{
  "n_layer": 9,
  "d_model": 128,
  "n_head": 2,
  "n_kv_head": 2,
  "head_dim": 64,
  "d_mlp": 512,
  "vocab_size": 8192,
  "activation": "tanh_gelu",
  "norm": "rmsnorm",
  "norm_place": "pre",
  "norm_eps": 1e-05,
  "positions": "rope",
  "rope_base": 10000.0,
  "rope_fraction": 1.0,
  "qk_norm": false,
  "attn_scale": 0.125,
  "bias": "none",
  "tie_embeddings": false,
  "parallel_block": false,
  "init": "normal",
  "init_std_qkv": 0.045,
  "init_std_o": 0.0558,
  "init_std_up": 0.0643,
  "init_std_down": 0.0643,
  "optimizer": "soap_variant",
  "lr": 0.00828,
  "weight_decay": 0.0,
  "lr_head": 0.00894,
  "grad_clip": 1.0,
  "warmup_steps": 200,
  "schedule": "wsd",
  "decay_fraction": 1.0,
  "decay_shape": "sqrt",
  "final_lr_fraction": 0.0,
  "batch_tokens": 32768,
  "seq_len": 128,
  "doc_mask": true,
  "train_tokens": 91510000,
  "steps": 2793,
  "dataset": "wikipedia_en"
}
Each number is 500 + 25 x the weight over its row's rms, rounded and kept within 0 to 999. Layers, rows and columns count from 0. Numbers have three digits each. The size before them is the row's rms in percent of the matrix's.

# o: layer 5 attention output (transposed), 128x128, rms 0.0562, rows 17-63, columns 0-127
# v: layer 5 attention value, 128x128, rms 0.0445, rows 18-63, columns 0-127
# q: layer 5 attention query, 128x128, rms 0.0453, rows 64-69, columns 0-127
# k: layer 5 attention key, 128x128, rms 0.0455, rows 64-69, columns 0-127
o17 093:486506521475515532469525480517493521530453436498507450445490510490518484505500494525475475488529516548494498489484490474464488539478460516516504481498531479496477510477471486486464500499490494469490485510480497484483495522454553442529499487478536474465489517486492488495478534511479445519502516487508456477486506479516534529476491521528508442492526499525511510494448484451461490515532
v18 100:511519502470481509531486503479515460503506491520482546520450482510466520468504481490480497532533499514530525496459533505503494542504516523500490536511536504508512482497526441490506499485533524507530480518439467493474481485513518487454487501507459474509472526494455535530495500529467509535497493493526467514473504492525493523467491496459506538478547479466505524517499546573458515513471
o18 092:484478489490512527535476494506508528501466492463501510483514500476511490477473471519540501471521523481509555471486493492496475489520525444513470508517513490450500481528542516526545479508505474507496521548471460469426557490491520528491531457471527526492507500511489534500499555490482499520501531520501503464456482472531511501511507474482510491533493477491550541544502485489531485490517
v19 089:513491506526482479508514490477515466518505517516453479523541513531477510474474473466519513513478489477500490513458504466487453520446486521460537463512496526527464437547488508523503487512476527513535548448503515520504518498472522481475489471483490464541518483469477523483503459527484490476532523506534501506522529505438472523467523516501480509485508468505488468491508511514493551473506
o19 088:469474520479457490501468453491562523507502490465516494478511545459496484501538461482491500480484508491472522497469451497510449535512503509510496470483483502521486473486515528487486517498518502505464510471506554472504538535520516484532516514471539522481493528510509514557544500496492477520502486490524507520503442479526489549512506489534518518477490481483478552513524481471482488518435
v20 083:480495430449570525518480502509498490490488500500501539505531488521507480479480499464514487514455486482511485546503483481482545480507538464535450535501498481530508491461503482498523516476505538520506481470460511500499494494537550519524499487458468534449455509483517524521480459533454503529475494509471497508522494529524508499476522482481520504501524479520524480467490479539487491482509
o20 080:479511474504521541492495535464499539519477460466496497491447507500447497464468479525499507475513503509466497523489475497498498517505537515544478500484503457474505561477496475484518464492473477500474472514469469564485513486484488481509518492538527491503538467536488503473486465458474484482505489454524527473487523528481536502506474506554494480516492488489491564512482505529483464524484
v21 092:494496547517512475544491528514438481498516476489513467478543491526496472498533493446529494515526520489494474515469521490453492484499491476533503523530480507509477482527487504532478529501495493530551509545517475499502538517531547525472498477528480484453483506521498510495517499517505472408495518524484500510535513491525465525480518482495482494508556540515478507462503504478513501505455
o21 087:518520485450508490499497484474506484508526510516499509499479557544501487525466521464470473476528522482508503528432457508473507521478481506487500517484473533489548524519500525511498474486472505499512470456488491499473519510474504496524448515460525520485532495482538495474533500464505535508529452531486484513556529496540548523525486466463510484520480482521472545498510502506501472544509
v22 102:494512459528483492522490531478504452504451488516525499518538492522494511461501529438512492505487522470526490504529551518478476516484457521520473498461499476501522561523500540495481540491516505450485498497492478511493477539438472487493491502439499497509525516484496495489512475474477538480485463526513527536498503517516492535479459535489554542499532470490498506472521518492525482495501
o22 095:489525533502516458476540494496521513500524450477502492526509517472481531494520494484486465472470486456504490482509499431441494503523499478475482515548503516534498519477513478521493537496512486493508519521456518514464489505455528494551535487568493537518482493556529480567497497508524517497512502499456483522509509492545484494474484455484514501539492489491452513500484491484502486508489
v23 098:510505455493505475492510534517535506455500491480533509507494491508502433514497489504549477432492526470519549504489498527518517489523495554517479497498508475487521488492533511497438511484501473465475500522498505499443495566488469471545486543485537504486521498493494488458506522503492514457498507475501521512471493496481511455575496512475494515520474512473484495494535492512489520543498
o23 089:516562506477505472469538480496503514481478488492519517470483478522507454510498507479521526529481453518485479501548504474499523493513497471531521542551517461478479543517510487499550481484505487494510459492511524520504477484501502500444484531526460512482464511491553508516528485500517509480460467554483523508531522503517472477429497482475482480506479517479497443519490522496499502462495
v24 093:504477489473478500507474518481517462480527495464480499472516516510518481520485474544474489494500478460499526491486522499477474504491564499482516511484477521494491513499488528534492506475487525514529469508529503525485453500482508492508435482522462456452492531528450515522463497465504518507550477548498430477517490544504505490513546497520512472527513491485450476506508496513538495481554
o24 088:512499483493501478471530508500508515497491506531492468481472502515470482490503459491469533521523494522476489506523443475483482481504486487510503475478517487502504463478540501456498518482467499486481515473486503510500458474503496480495495474532569510443530501494475561525562489511525547514507498512504526452484475534529445526524505504521524522470563528524458504470462526505494515483526
v25 086:542507468505473497555469463513496509499524537495477520518485457456514487490536482514535480474539519487500503497489500510513454503477547448531478515460486465509504522441519504515491478500511517525480529493500494533482454521514532461531492482514474503489506511499507512518494485501503509505470494506511491499493492536492512532502568495518543513459517500523524489472480515523599515518485
o25 083:500522477478499487486515436510557505495468508478505514492522470486485502442532484472482503554506519545491506533523483488464469474588501481472483478536533490524517496520499475493534510514530496539534493501482464513489489456476526487479512470510476503501527484493508489499524506528500525533520505484490514493489526512497531546517479492514488487523567481538497469469502520492495554512468
v26 085:460478538475524511492507458483468522493522470485497521520442580502494525510479499537550497462487470540471510543494492514511551495486493542487490494525528492468475486513494505495468517481546475524516474478483501468484484529543480537499517516548486486489472497523504495502504498482473458502490491501517482498513494491486431503439505533506513483503472485508474470503473481507491528512464
o26 089:522455489469483507528495524502465493484521477488538531434509481501518525533515474552464469510514502470536533526518490519525502539479488432500517523521484486526475540514469535499512494488501510513433501468506490459478548511484476510489484521493506504506512512499526475469493495519480473537491507508531536482514457502480504511501502482542437531510507505517470517499519532530535467492477
v27 085:478456422494462480525501490501500474538526525493494508513483533470462470504495498477491496442514518516528519486498513499516452551476464476489490487491486507512470522507505555504507480479514541540496473471523476486499486466488485495551539492450474499518495488539534479544505481496510457498525520526486491505473532469515505454488451489512504472505494477512516537482502500552510520510511
o27 085:455519531492509509496525513507505522535491496480489572493504489474501511499531506491520474504448480474498510489498502454456514478457504528532507523504478519512524498546503452499459531503490531465513486496497513501558515471476453500520522517460491526488476492498474496465503550480509495521480502470477472494460498502487492533454486470510465464517532541518489483528473498535533519554536
v28 085:511536505511484517504487519545468514500512498537476509525488533530528502480479521481510515496495505492531438516504477465527520509510473528523523538527475466495514509503499479474538486463500489537482488525546498517483539520496458497496461491479506514475513493496490548482500474539500491492458518481509492512489470470480513527495460493471452505522420539480417494469497479493515490543510
o28 088:558504495478496523485495481527495513493515452483504514492519525446494502536477489484498521499496430514456529486542486481500498516534504488504487479446501478526537508485488494563466516531515484502482472496484527524473503490496504531499511510461513475513455470509538501484506500445514458508501524480470514489537519496476503443494549523519468490500499463497508487555492554480481506469513
v29 101:470488450493521485497491475471477503492491511493483512518520487479509496476529461493489477481460491503487530462508514500528538485488558506424481489488544481511512471479500510514502467524510500536491523527541521485521533529515445510492507467529493532526466478530522462503488500521518452471509529492511492509521505529426466476483514534502510501490500518486531512500493504571532515461520
o29 100:495519533477508504506500499487498493492526490512523504488462470473456489514520486518504539518517528504534480464527535498523479538478462484521514471497462474484508502495479514510515431501494485497492447502518519535533514491469512520497491447508488499493493503496469518550537556512517478523478479495557529495478547504454553523483492465500510456473512485502437477478454497514512489536504
v30 097:473483473533440499522528464470484499544550474496513533467492511501441513463523533523466522517513489490492483505521497517517455508494506495542512514508539570463521503502508471517521478446468515499488488429480499485520499513477530478475478530510517481508501468522491531471502504504476487510501492467494520502468498484514452508505505479518502502485479510542460484489545468489474471493459
o30 096:483471462496505522486507493490498496472473502517522484525499510491489486457527492454534506539505501491519503457494462509509482474483520503485492506535507464510505522495460483507532510509518505524486513479509507464458446514528452509573530508461432505519495498549501503467514503507500483534485582489483475507491445467552516472469475531485491512485512496523525497499494487498504552481493
v31 086:535485476506444491517510484498499529474495467487490538458489518496513483448482496522489503487544508499546473464513497478503553505505473498497456527479489566485508517509476499524513477518473492451439544451457524475497503532478510465506481546498575469476515538476498496525506536489502516509500521502471545487459506516500509492482516517481485500511497478484477467474507491504492480508507
o31 077:465519496553481520488465498513497507550475477492517465460498470513535484481500482459436548537481477489495459469508486524480526492453496521493507533528524451474482473457505512494522515522525508497475517543514488518500512462498470498519527507510426516494471498536533462495481514520492525524494547522533467471506489495537521475506519502476502511488508489493505526487504481512496478445499
v32 098:472472443513519487509463503503513501466498472496496500476507493453546483473511424529506495483552497524506469456505492524462512532495478492526477497477501515501485519497528536485504485557526490480551547495464544500500512489548519532516497495513528494499507528488504508488529518505508487502497551486513482509489533493429527525513505520461519512497518491473486508426529507519495512519509
o32 101:489504537475492567460489483485488500503472496467479486470480486514535510500522555533413517520487513484482460493530477501506454526513492505523470510469508502513465498532480518488519530452490497525462470560512508522531508462500478537523491496497457507488479472481513522510500520478499534525520502496505472522490534503523505524518470468480501463505454500500519519453488513512518510548524
v33 085:480476504489492510526540523493457501462503502540510498510462470474529504507476491467505468473485507495483498548486523470518511514528458449478495540507542508475503492499485513465492530492518462476437538484513537529463449508488453462523481552481503509483546520505511508504507473497497527522489500508480500466502436537479478522528522484523519504520458493495496468468509517481512529499461
o33 082:566515504512491537481497475469503462497470438522531533528481499477472475498457478477510512550463511538511515491475493478512517491536513530483475478531502502510500534529485502480517526532549491520479500494506531498500482496453527484487550533540499482506494583469518465471480486495523569493512488501530505517516498507511528506493496452491494498487488497506505468504539527527490510504488
v34 085:496486529459550467492509475497530500516534500494509516509499518531524500491540505468454553505499473497525538515459496517464513482526537497474524529500496465450482442493483508472503451468456520486504486496504487509486461476520531507492519481464450487474514495535476479501498495547526448501460513486538546509462536485519495531495465483498475482500503491489493481488503511505506446534501
o34 098:501507492498514477520497540498515542477492510508537516515463475466501469520503512491477522476438542508487503526500504503478494486529493487433498492513457507487461472481484462503490505476485511516511468487479526510488525552484467520477500480503429491497509514536487521471469498507461466512528484493489559494479466516497488519510485497478491477480527490557510522529514537457470500425526
v35 090:520506502493482516455526481494490443485501504469480529526510510463501480492464522525495495533453486516490489509500499514499520474494521516556532473485481527495500403442473518524488514461490478531520481529471471475495488523511465490467521464554544498547532467507463472483501509469484503536501497478516490469511501513458518478457514506489490513491519480483496481497498478481457490489503
o35 087:519529501524551492515460542564490484488509478538525454471481439491477476446494506502496501507528490479492493529462501484533482480495531481509503512528482510524547488497486515499523476486454491487484521503478475503505519499510467523524491499487481511485497513520480484503492509543450475519466493517502529525521453469488464533516527489501472538464513523437487458455541485496485509525480
v36 077:477519509489524493504476503526458472522527521522491496461539498462517490450485469519510478462451528506442482470496478487513534497493447460535531490526490442508491471540510472527509487506491471519452522488579501476473502489505510498527498505507500506499499500528476472510528465484499511501498561505526514474496531495490515475524463537490499510466531505537465538507503475503512480490482
o36 079:506516548456500488463496489489500498496597501511502499470482498503495515462499497544507490471494472514490474538499482468527483545510498543526461492480502533525506503474482453512477511546533514508506469500507472511546497504479499474520498503462482489493495453487490541493526551542526524458502481514549486481530514469495507506451481512496494475485478481528499499476557504541511500511486
v37 099:502502494533487523511471528495507511481499477480523491524541496505474517476490514499483515490511459458540542485475486521501500534499531494483516458511453489546484478471530508498516478543473437538521517550553495521508499509537527478493510548487491521488488516492485503503491492521510526561495473437510491514533484551510487529477544479503519519497500535463531465517532473488501502463515
o37 086:520529509459519488520505486553509469460470501492470482525568421518501493491483495523490502525502477472540511479473494480522507531530497507485484512512470488477469538525497515525493487497472486480501492476518518495550476486465489496479490485519528504554494490490493505494512513456493479516510499488511489472514504505492517465536532534505548494549530460469484486498518553475470517526431
v38 086:529480500449484485506541495491488475535500508501510449499464487500489488516498526521525538479519515492509499549463483501477497525507493517543447531523500505467514530497512478481482559521498507514462485505533508514461487522496492497493536492505519527489515504516505524552433492469523473513463535453517504487489521470524508477529525487521476470497441491453441505475463478504505466488511
o38 084:497459485482523519515526452493539463478485532540499501529515473464517500490514514494506470542461485502492558526515484529480515498475495526505499447501480438481510531537531491521503497549554507485542504478510492512501500511490493505475482532474491497455498504518503483512485490503480539465498501457503521444531479520467479483516532499501447469538465509507535494510513530538489538506493
v39 086:499470498526519527487522499522486525470467498485478511502537482534502513475527513496468514526514531534558504502533478507533532481553503533490488496492524472474537481482515518522512523520525473470534533530466520474502495491488535517475558485482481491531527525495503488541531498506463500566518489514520541526496499528491527509496519497492510507528510465509511498476509523527454502502593
o39 083:503516510520527506518498511519499563522524468447471483559446498480514518506518523555490482495495521484497521460485502541514497504439519452515471516488472496470506524477495520488523478523470509489522494503495565516504524505482492501509511529566501525527512503505478469507505489521486533510504514523511526452476497460478513517539491521527516467523469511462523550474486526479494516474513
v40 083:473539571524423475487441487510527512497508502470521467505476535530509488514501509503520499521486528495523516497482536502461464498494480529489443483522501505482483480494494462518467488511516505473469522497513524484504467488521499527509461491477512472494498501474466465481484501473480512521557491537488502502449480460477508508488525514482497449523446494497462492471517501494484477458465
o40 087:497492484492484495507533503509515497496466511454476459481481498501468493465527460499460488466516506476508528504499520463520470493486506496484518477487563450506515493456480504476471508483507498470474512443503503539516530510513488495456503479490483520514507522502517512530482486514500465457530520487513483445498453488538448514531474524479480488478482494507472498474533490474589502449494
v41 097:507513516449471485475517509555513500497480500457500514459535517447462493543523539506514509515489507496511532510492525490495523500492530518473477501523494465493521522500467544507501528456521504484525502500533458528511501511505460505517461492495492496456517459492513505549493413516519448501512502478452497506510526478532496504501523517520510532448484493490535483479504450504528521486476
o41 098:449485522539497473484525503474515487564475514517486482534495492518494550504497468512486490491448482512508513483539515474474483504526485524496535478527493519513522554483475512506463494498521568493524504513495478490461492512501478483488462463516521462518475523495539510502542516458422503531496481484558533502499500498460457499495520460498516500485545509520516482507488478507511497489516
v42 097:526499494487495532548549511503545516497552485506481441464479495502527492500448540508529539500495490495528481503510515459519506446541491521536479462491511510492512560531499504512497514495490496480528506483498520480459491506495482495502525494502528506505533519512514488505486482524477469473545515555524488502498518512460489486514467511524533512483507455498494524456553558546475494522490
o42 091:532516473518480511507534460481523506520519516473509534473486489485542487477494534553496490504497525492529506432520488489461492499445481529530494497460508488551479474508489499498500560475538510486490507524491486504489458494501513502553474506486447517508500484460541508513513469519468503479457461554478527438510505507490488510494507509489486513486501535490483522524466517509496441505499
v43 103:472500474516461515524480515477488468478487500445474537510519526542492472481465476513546504508484511537527477466506493494496540482496467517503493518518518507480493522562512505474464513496471493484510530492484494522446506492476481486529489503488515544492453530503496483503500442525484529548512468514497498530533535538498486482524490508518469530492523481465475475474446498499447515545473
o43 101:459521551506473468484519528492502519476529470435508521481523493504540503495487538505470472502510476522491506498512460505493494522468516494544484538513509454486474455490516517542493494535498515548448518497490480438511520495536499505504522493515529518502461504478553507495498504492511508499515528498482495486530552546524536509476555490528514444481526520505512495518517518522469489471486
v44 083:489514491508481535476467540564497493493493554504514502496512504497545508512503493519497528485490479485509495474541525501488502509460453517487520493477573540500530497485546498466469525504547513529518491495513505487517512501502492516505477466544529495494570485488502472535504459457489504508491515475519514518497513461472445496516503487454492503522486494519424501510539542493503518495488
o44 083:508497512443495534487484490550480509511550461471465476460474529503509525478516486493467502510465502474516518517502494462557508508511477500521512471503540489488506516488491499497507495460495544507487514485523531473475520574507521504539516471483528523527514486452535472509515521468481513464499491532534514527498499482490438490478487477481495463485480515525495490468524491514480526552548
v45 095:483474524499474498480476517488476521478453510530455506495521483510484489520515518513483500508499541547496516485474497528458479461477508528522486524497492422521501500498458486524521487491513500473544507510521532504510511486537509509453512473496452486472510444533494490531487529476511473476498492497449499525564527461509477500514547508503492527508517500458470457468511515468465467519508
o45 099:491495500488461494464475545471506471499461536533508507523459473535471524497493515466501469508456497490488540501498462524515473476470499508483488471522449538490547514555510501473503466523457472531511503500489496494463521509516487506486474459502498536478482447497496480531492471513513485449514512469508521494528499458457494524532498500467505479484504541537485482470529526491495465459512
v46 085:466491471492449499478502504486521471517494493524491508549509487494447521485518457460507508480506495477498487525522464478496496531477492529487518521500500492499501506499493527473471501507496511484514503428517512493476499503462447513541526498480536509547515477493512487518503432470492527483553512520497506530506526522474454528542517508496495510538485446527518463506431499533479467495468
o46 089:478488506518513485495502506502531524494557488455501539502505471484498512485531455475511473556467478501545482511470501490531455538488518502463506515498495493534492532507575513496473541512488520499511505515512517509492520520529479466462500505532494483479479506504575517570504522495520483474451476506464514497501489493504487526454519468536485482474528508509504517500443514493525492516494
v47 091:513474502505479516502518514541518542533513495442501518504508517464506525523473515525496489524499477456505528521488496512475526514449520462522476547499488482503543547523477452489496509496529519508487541509471487470549510508520489528487513546485547463492475502508463521492482556528486478469461492486496522476505493506464474506512494553504518500495498482546458530470534476513504486550507
o47 094:506497498528504539512490520489479513489516485503489536498485464505508528491479503497439505488481473455493516531467528505464505492509473518482469497515483484537543524516504508492500471475490505482478474477498522489475446424484503507527474501469482512568525466507505522526521494473493544507511524440500521509502446484490513488456524566445501545504525494497520517504474491511483478466510
v48 091:508500453502499487528490473499474440536536468509563502477507467530526502476507509554505486477524502478539544478457487454464484479469548513499463510485490505496496528544500512486488527502499526502464480483493477535496537510502488519467539514505495518497446510528496537505491437524496517500527462479507478507482535511510488512475505457498515534511490480502494467530489493533517494556505
o48 090:446538524492499507526550510472531514475495501490518553535496487473497516467498478500517476538495466510491518455495521504454509513476471481487538477441501448435497486513521458482514485534480480527528516509505521508469495498524462520533490485462513494499521488533574480473534504487491510543492471478459492524505502531512478490509519489542509481517506467484505525483506499515523479486478
v49 089:495498509518453555507506510483539495486520491472521511503518480500506490475490529475502492451507529533532449490510506456538504508506512461454493500539494540474492483542468500514505533488512512545499471487483484515533519504504511466533541515535516514533489500490498473484480486488504508539537507529495572501502473447499501457502471503493478509470492455508508449478464445493498504531472
o49 086:507454493508471488561499479505520531550511516486526526485517507517531538500494509466501469513547466501490520477531532524516501511479535521487542557522502513503539515484497471521493504546531476476466521496523444516516475509493468550489518535520502486514477517567526487481525525514507479468511485527504515494499466512478516526475524488533538462456485489484488488487538489486474491535495
v50 103:453522468536456471450482451489485513480493531475537502502512457473462519474541469480500522480513483510456483510497452508476502487493492509501533516520503482513460473477511521564506516497433478482486537540500500493503511496517499498534484514470499455463510468489492480483522508482495468472489507514476532544490515488463517491530550471510473473477467495527464519458500496501511501489492
o50 097:521446525489524454473461485483491500554492521481501499479467484524511477464480500485496552497491509522484505515511471526554406485482529504499504525515538510477505494471462513515476504498495518525514418474497505500512490487474476495502486501499471495473508509479494482487495496486542482496504490490532489520543518466514511521471489506483554488503501503516474503450466496478560546496509
v51 090:519515507505510514441469513519452479494510539507485477507501539480455523497465524468510482543507486479484492479499509501506480509509555476482530528511475498517451499483512541517465459561498507492507539525462540522485476547487508491526463517544525513529512518474503530517519506521529487508523506515526492481487498490473536505518505478522424483526501530508482473464542495490532490488469
o51 080:534533510509488501503439488543495487496474503514477457505528514467494507511479521483491495481527509486467467496485529472513470456503482527512471467484515498498541464485492505481439486482502506547480463540510535481496486526532479507434496555490539460467509511479510525459512485515497490476503516473496485494515501492531501510489499469513570534478500489484495456472479499523446490534482
v52 084:487524447453485524569493514520521519538509541509506508496524500448558516498535506504490511522490539473505513526464469483481540488541503466483471549580508518511476474485487479445492478472497494535497485512508476507515476512561491513504511523496493489538495457504465493489510504483512507534522499531480495485507487482514505470530519492485504513480524492516500487512540507562512492497482
o52 087:528511482521458508489539474510514499501481490506546528492470504486487501497474496521518500484524533494551544543475505479498525516499505490465486522490538484482483516482526503486478502505468488511484456509509464553528438518465471459516490476492499507503523459485506532476511518491490532496523498500550494438499491507505522503445466499468475461471520495445554502542536518486495505491546
v53 097:492476541506504504500532482493506521504562475473469509507514503514486492520455490504514506458494503533463544465495509465501528527492542468494488442539467510497486477443455473509506508512517499468498537495504527536462473465477545524504500501533458531494482487510484491509493514505550499478524509508520504466516462494459493459474519494455502477531537477473470462504491540496515501487466
o53 101:503539516503505504513536537497498482484484537465498486448473541506510485506526455501491500528517532483518501518522503551502508529490484546487474533535495520520478475533537513461478470457541488530481506514520489534496463547459500499431507476460498488443488510498492513497503455530504487538487456486492523495484489472489511491552497525507492481488492492523446495483522515537473475490492
v54 082:493462500494478488522480455507459519513527542496538531498528478536522442515475535480467500521529480492507479522473514508542472508512464510529453498514496507436521470490479427528462494473514527455489493510489497550519493500508496493480475511427491519506498523488451502474509524481521500542492497488492516511504522506520500520494493458485513466471488527499529522524505453499488482510493
o54 087:479497478494492431479499535478506505526461486528493494491476501513477505538515508490510509470498514511451528520515500531494474470511525498471478470512543496479515508486509503525487556540524457464543522461482489542485486550545532500509535480503470483556494517530495520471526507474475486572544483509490505465508537501503489466505473555511497483512494498494509489497551472485505505499493
v55 095:521440515519536491492484507507510490503500541465516466536518484493502511435486493479489515485583450459492518513540490501549534525508523489525500506476510544496464451507539497502505541509529477459514485508508470535538540505496490492522551504522486544499492490468491524510458497498469497503484494517489492498508536477536503470505493471511486509487479495520468517532544501473536510508507
o55 093:523470504464532495486515471515507485495505484498490513522498538501504503496487489501477513465517512414481507525505516509503522438461537522528532484502458469480480509531533492529540501481532497523547460503497504481477501492480499527467537520543509465490489483446522510475511495531480511500527472513497487528495457489501502489490498541501511479482547459475502542472499503494481532577480
v56 110:554491474462517525496489488512491496509510519498518469503504523469555507502452512511504471541473460526526496504474550450482486533539501504546444524485465526505483502496512516497491502476498518479491465494522507523529501458455526509495513512507528540547488503485470511500472543518493550536455490509506490506535465521538525557483500476478471479470502517532519538515494480505501495486487
o56 109:514496438534513495471482486526493523520506493511506464523542485495482499510511495499497473427549545470477476491485532516481491486503534502481503479483468458511491532502536522473475510521512470488525510490524462501488503486515500484526535444529519512467498506473523465489527472490449482522501527475480444481515491529467504492484525537527499523513466539465547521478545517533498502522504
v57 088:501519486513494462458458507473513495486533497486470529514509478468478524503545451504509503496482500481529436547475542490500465497525509499514546502505497485526508455483528542511524511474500484513500530559525495521555527539480488511478511493520520541528482543481504462497538462492475509513500485514489515497532464464459489478468504490515503505520473529475455481484453519485504482521520
o57 081:534515479519501521529521497524509495467499475468467500476557514478473514481493509491562543522502485492414516542530464459472478503501502455511501488485470533505483526502470495547459456508473493504480486471502506519484501505489481497511488493521532461497499534493491489503505479478543497545525507539500511530492508472491514489478562486533552480494478511473471504470487491508516547503500
v58 092:512492500505493458494544479467498474538500498517483503466496513492482489522463528499482506521467472470519486532500503507495495513523488480514513546513449599472477481532533457528500497510508509473481474511485456478512506532472467485498538501459497493511476535479446514472543504489485499507520469506494474518500492502520482492494498453482473506465481579497481465515466504495493488456503
o58 094:479460496551509472540485539543526476444472474516496491499540512486507507494492466481506516494490484464478502485481486542477551475515463501484526528446488525500489523499525539550494534481516509488519497464526519487488495503524479519535552526491521482474510521509472511491470509509497539536485511508475516467545512535566551491513535481487510515488508480469514527502509470488516498501465
v59 089:472524471542521510455487532470511523478493531497496471494496492452520511504498479469483537465475477497464484550483490500486505437463510498478502499536508484513530490502515501480477512492477481553505517519491488501492541531522505516490533457490507475463526496485485519517483460526525502488473512466477519476486557472496441510479489504492495456530451480515483499480497488427481455500517
o59 091:499495485473526497462440483476501480569496484493487509482494486523489515474455516498477494515487485478529527498506528485511510529513520527510523462497507493497523536513492461494487471522464509476496450488518490479534528531497514502503502543520445461497537504512488496524494448471550474510509509468526556503482493521439464493495501463475518479514486483516452510512500549470537488489462
v60 094:499524551540541503500516496484503538494517524512522517467470487435537466468501499483472450491484476521500503511488512504473527515497503485470480539502495458461483503522505494502479485511498462494494489512438503469524531509516539529451488531516507502480462496469475489504506510511494493467457509480527491476508450536491463537492476486521535509516517544502498498447567478521484524520482
o60 092:515557512516531478490499483493485508493498487507499523494451516552511517491479483535475519488527518496522476518543505475498503539536468523458462509497506491492537554545446520460540487515495471530512480563478505456462513529474500525531493514468507503570534533502502516474490515494487475519525500494488503468487488509484538506505477524470525538502460514509516504519526505502532470476520
v61 105:483534539497539483447515488535483526468556502492486463481502505448500466504505498475475498513479454548508485499488515468511520517494497475518465510500523508504501505488491485496470463533491471478477496528483493467507509504509476517469477519506509484503517515543477502486509543507469484468481479542481460549539528511482490511440495507496523470507456518540530531523542467519517451486544
o61 102:560508445521488456489474530482463497526490523484489484499475479495474542527527520517503498515488514471515507496504510503498499488496488479526493478420498505489517513482444470482507474494492477455543501535515516477491517485489507517529496500533482473490492518470519547495514505495524477567466480506571502502520463513516509521519507510474505531524463525481519516513514498511561443509500
v62 099:492491508519482456466519446506536492536448475496502500487500516557484491511475469490531503496508509488478545479462473514505518493511525486492507503485515460509517507500517493474515548474506497490491493467486479448488455469526449470500503501512541511475457485522481487460481416491512467528520496505501467493542531513546514525492513483550488520464478478489496485512474496497450492513492
o62 090:449509553504485490477497510468470466506558503460512487495466487512498499483527500534475516517478530504516551535469467498480479491495537524502523546517473497498500508521519502527489499542514476543472494521511505486516550466504522517488503467500529420512512519538512529535499527504470479453485523515492532462512485491498468540485490503500506499511508502467474490545541512462536511511526
v63 088:480488495511526490552475515473508536488495488468503493518511521456461523502512504494537429466515489508517483489482510583459513447467512470482480485507550519531509503531490494504487520460538504457472451499501492466501479497521482512489498471477521509495487454475500453496467502500485497513500511478532466480493487470534477507502491500489473483493500450500554487502525464500469479504537
o63 091:471520521484528453471476531479505473486480487477515534502506476553460516474495512529485484505521492519534517494450514522503497492486538523499535531483480476529479528559479508480512482528477505483471480465510445526517529500438485489493504502506525502490529470505527529546505530510481483475512542541470517539490452528511449498515463488459489471489500507520481506498501479494537475537497
q64 067:484503524499492513512546485476540471540545521498457556509514524530485494515529489473476488469480480476502490504489523484524511533460471490483519520507533507517518497504484465522510524515519496506464490502566485493505499521560522556508541520544463505491494494497521516483495509547498502473471461526489505488467487531463479530524496461495502513511500435504528484481550488539527508464511
k64 055:533457457514510505508493510491478518510474510436516441492496506463521494543513474469523509500498517521512541542443457535515490488502510464497454507503486496506497491482501495513490492494485477491470497475482475465496479480559470523414494537481503478479501514508523511502504485472467540495472513479510451482458532457508463507552513515474493481497473505479528479511475495504517512489502
q65 066:495514549499509467484445536533509489469534503511550506491504500494470493492477471487497466480520510502523498471517511525505466494484523492514512505529494514521497548506504471467474478522507551495523477493514570490522502565477506489532507492502457480466491434476472475531490470513501472495517495501465493505489503473503492496505554477486536498496519494485471513448481515478450448540516
k65 059:495507460520481515483468488520499505496504521494524516505491521497494486515526508536504539522537521497473504501479531503500498500508483521536469516439483487456464515511501546474493513520467523509511504514494522525509519503480505494458440458514534480520547490493517489475472522443501509522543510498496489514582513490514561488503442491481466466529484496541508514474458529472489542512509
q66 058:515451433516517500505461497550488560497520512513497456505499510513504504513499491525529503513500461484494493498509530551512521513490507496549517538476501467539463479493478528495519477463459528527551444506514523505478498477498488466489455469466506478511528503470506520527488485487492468519520498494529517512523506464509527545507486517507500469523514475520446490519489479439476471500491
k66 062:496515508511493493469511499502496513522453471480531515522558491520497489503513474516478492541527465478509510535485498466508480554512499530511522468461494478489512505514503478496462476529475508497507496522512515465520474538525526491533497467519516552465567488507468501489520479494432454524533498519484464541508465513507538451473513471530493494465522481517484534503489474494464542490491
q67 055:465508476456445519535478511504493511480519473485492495515438530511498520499481481507517502525472464522529516512498486494477548510483498499531504488520556499531508533496487475523501532499575514528503459513538485540486505569508505487507503495504501473535432504493523470448481515490513534514515526496513472502466515553515501499518462521517497500507546537469491496507478478482492515497484
k67 067:508500470518530514509527498472510539508499512453490464515529503474507468500487503462510526476520529485494525508495456482533464550537499519505474557482451470466504509505501472525497507463522491525514500488479490496485485532466467519456496459458458550488479496479530520458513469491532459508491528506515464510507495453474464481476522529491464465507478491550524529508505476521482479495504
q68 062:477529553520510511521514494486512488485517515545495512547547497524533492453528489481483488451497516480483467507521495543532519460506490532474494501471483528556528496494458510496519522477516506521490505512467506519552519516501454515542539515507458487489488530474536480491476506513496527515488484486461499528495474479471501545481501494507481534446461515505559475509522537517533491508512
k68 060:509506519476527503503497534456515491452537499538521450512499470526518502494487468527482513472482462501488531520529491515470495484490495492489516482509491477515548503472498500489541525487496451490484489504508502464503516442500517492530532533515500427509469517458474497549513513475499482455495505451504517504486495539512494535499533525531537543538479482478492513479522514488552498466455
q69 072:476525523481503474482500524482516538490498494482493481513493536478502514514500454483469526475498509499550533530517491470487526508473518439522482530489497532501483507506520509508554538511517480509520548529542502498528556505518519480460525482513459520518490493437457501491535508491513513528483495515507520502426497517439478508492491537487496516480506504519514466486469514515505467512438
k69 065:528521478485500488508522482494502482515541507485462497472451543466485488478508450501499507474474452514524481492499514545505506464514498496472521506519511486542524500482523486476520525498543480459515539458475500567508477515526514494490494551490488494560467515456505485502463515515513525523488513480527459512462501534489447493480488523482506573497496459478506485535509501491500480485494